From a checkpoint of a small transformer trained on Wikipedia: vocabulary 10869.
Each number is 50 + 10 x the weight over its row's rms, rounded and kept within 0 to 99. Layers, rows and columns count from 0. The size before them is the row's rms in percent of the matrix's.

# layer 6 MLP up, 1280x320, rms 0.0754, rows 1106-1116, columns 128-191
112:40 71 55 54 47 59 46 52 53 27 50 56 42 44 52 51 54 72 55 44 59 47 42 59 57 31 39 41 42 51 52 44 46 52 39 55 67 60 38 45 53 56 38 43 67 60 49 64 21 58 55 51 48 61 56 51 36 35 54 54 33 50 54 73
097:41 62 61 54 68 55 44 45 37 59 45 73 48 49 40 66 42 57 58 40 55 16 34 46 46 60 42 40 58 54 47 41 55 51 46 50 57 57 54 64 55 41 57 42 36 48 49 47 65 35 39 27 55 66 36 53 59 48 48 66 45 61 53 47
097:53 44 42 62 45 54 48 41 73 52 35 36 66 46 51 61 61 42 35 51 54 44 62 48 51 52 52 50 63 54 51 45 55 51 53 42 54 62 56 51 50 29 50 57 48 72 57 38 56 45 67 37 51 53 49 52 52 71 35 52 38 53 35 46
095:51 50 56 48 50 46 40 44 46 57 55 40 43 56 51 50 36 54 55 55 32 50 52 49 47 57 63 41 56 52 46 58 59 54 44 38 63 44 51 67 49 53 36 45 54 44 51 43 51 63 49 42 50 61 33 58 33 56 54 35 50 49 52 53
107:46 69 34 46 62 57 66 55 21 42 61 67 57 43 61 40 39 61 51 32 39 57 56 62 42 52 38 62 39 53 51 61 55 54 63 49 31 43 42 50 45 70 52 45 49 41 44 41 51 61 53 55 46 61 45 52 47 71 58 43 37 33 40 61
109:47 49 47 28 49 44 65 51 41 52 45 40 79 58 49 58 51 36 49 56 56 46 74 58 57 65 57 51 54 49 51 53 40 41 60 29 44 32 59 46 46 76 31 59 36 59 38 61 57 46 41 69 39 55 68 67 44 40 58 36 65 53 53 58
095:33 38 44 37 38 57 59 46 52 48 66 32 60 63 58 35 64 66 43 32 39 48 58 52 47 43 58 47 64 55 41 57 33 63 40 35 52 52 54 51 36 47 40 64 53 47 56 41 55 46 53 43 59 43 41 55 52 59 44 40 35 61 55 55
098:32 40 51 43 64 67 61 55 51 51 37 42 55 33 32 66 51 74 46 50 41 40 47 54 41 63 60 54 67 46 50 53 46 54 50 55 36 43 64 31 56 29 54 43 52 56 47 43 68 66 46 51 54 53 49 69 46 62 48 35 54 66 63 49
101:39 65 55 64 39 38 40 48 33 60 44 41 46 52 46 63 64 50 44 43 31 58 54 51 61 68 43 49 44 40 51 43 60 51 64 47 44 49 38 60 51 47 55 64 49 53 50 52 40 45 44 63 43 35 40 59 58 47 68 64 53 39 39 37
101:54 55 32 37 63 43 60 50 51 30 39 55 54 44 41 33 58 50 46 56 45 44 41 52 39 52 44 53 30 51 60 58 30 51 51 41 42 53 48 39 49 61 50 49 44 50 50 54 38 46 58 58 70 66 45 50 47 39 65 37 64 38 56 50
099:51 49 62 44 51 44 43 47 39 45 62 60 51 34 58 61 30 56 35 41 39 44 34 50 38 58 75 37 28 63 46 58 49 44 42 44 28 54 43 43 46 70 56 69 45 55 44 54 56 48 50 41 62 67 60 46 34 22 54 60 48 38 49 47
# layer 6 MLP down (transposed), 1280x320, rms 0.0737, rows 1106-1116, columns 128-191
107:24 57 53 56 58 44 40 58 52 49 45 51 60 46 47 60 61 52 29 31 41 42 49 72 52 43 40 42 34 59 52 77 51 57 45 46 42 39 72 51 41 48 51 31 39 46 43 55 62 58 58 57 60 45 44 61 20 67 44 66 56 53 42 49
103:55 51 40 52 66 59 63 43 36 41 54 51 47 39 50 43 44 58 52 38 56 42 49 48 58 49 48 56 39 67 46 44 64 58 56 39 60 64 57 70 46 60 54 45 50 46 47 28 64 33 53 48 42 54 53 37 48 39 36 44 61 50 40 55
098:36 57 45 61 51 49 44 38 54 46 57 48 47 52 72 48 50 45 56 39 51 42 49 55 56 53 41 58 57 45 47 38 37 59 43 54 46 62 49 39 32 57 54 48 44 52 37 43 58 68 56 51 48 63 48 53 51 50 46 55 46 49 61 56
095:58 56 60 39 40 45 53 72 37 51 43 51 56 57 63 61 58 42 52 67 49 62 61 49 39 46 46 55 33 36 56 50 50 29 48 65 35 55 62 48 35 51 51 64 52 56 60 58 47 47 47 33 51 52 66 46 62 49 49 62 63 35 56 50
099:75 59 52 66 47 43 29 31 32 30 66 50 48 54 42 57 55 57 47 69 57 68 47 46 51 40 34 36 47 53 63 62 51 41 46 33 60 36 51 47 52 46 34 47 35 63 42 48 36 51 50 48 49 49 62 42 58 56 66 55 52 63 36 57
106:56 47 42 26 47 53 44 53 54 62 46 55 50 59 58 49 40 36 44 43 58 61 46 44 60 59 40 43 63 56 52 50 52 49 45 59 34 49 36 23 59 50 62 54 55 42 65 42 53 40 63 63 56 31 50 56 46 54 63 38 55 65 51 67
091:59 51 42 52 72 56 46 53 38 45 63 59 47 52 50 76 58 54 44 49 54 59 30 46 53 60 48 52 62 57 49 62 49 57 72 42 51 28 61 47 54 68 64 48 33 42 41 43 48 40 59 56 30 46 55 50 40 57 34 31 65 72 63 66
095:49 57 45 46 42 38 61 54 51 50 31 46 33 36 38 49 23 44 49 47 41 28 41 73 52 61 50 41 55 39 40 57 57 47 49 37 50 64 52 52 60 46 50 47 40 45 45 52 30 51 25 42 62 50 42 60 54 41 35 53 52 42 52 48
102:29 37 37 48 40 57 50 54 53 50 52 48 46 63 48 65 30 53 44 59 38 59 55 26 59 45 39 45 39 48 51 41 38 43 68 66 52 39 56 35 67 50 45 48 57 57 59 34 52 61 53 39 26 50 50 44 48 22 44 37 48 55 49 55
107:57 48 48 64 43 66 34 61 39 53 66 39 45 55 45 62 61 49 49 51 60 43 52 57 48 34 51 63 66 48 53 54 33 49 53 59 63 67 55 62 46 44 65 41 60 45 52 39 38 45 40 52 55 63 49 61 52 57 47 38 53 59 51 49
096:68 65 37 50 52 52 50 44 53 56 47 51 61 49 40 38 56 47 44 53 50 39 45 59 59 66 50 37 57 56 35 57 57 61 40 53 38 59 51 56 64 49 38 36 44 56 36 34 35 30 46 53 55 46 49 46 45 63 48 58 65 54 54 31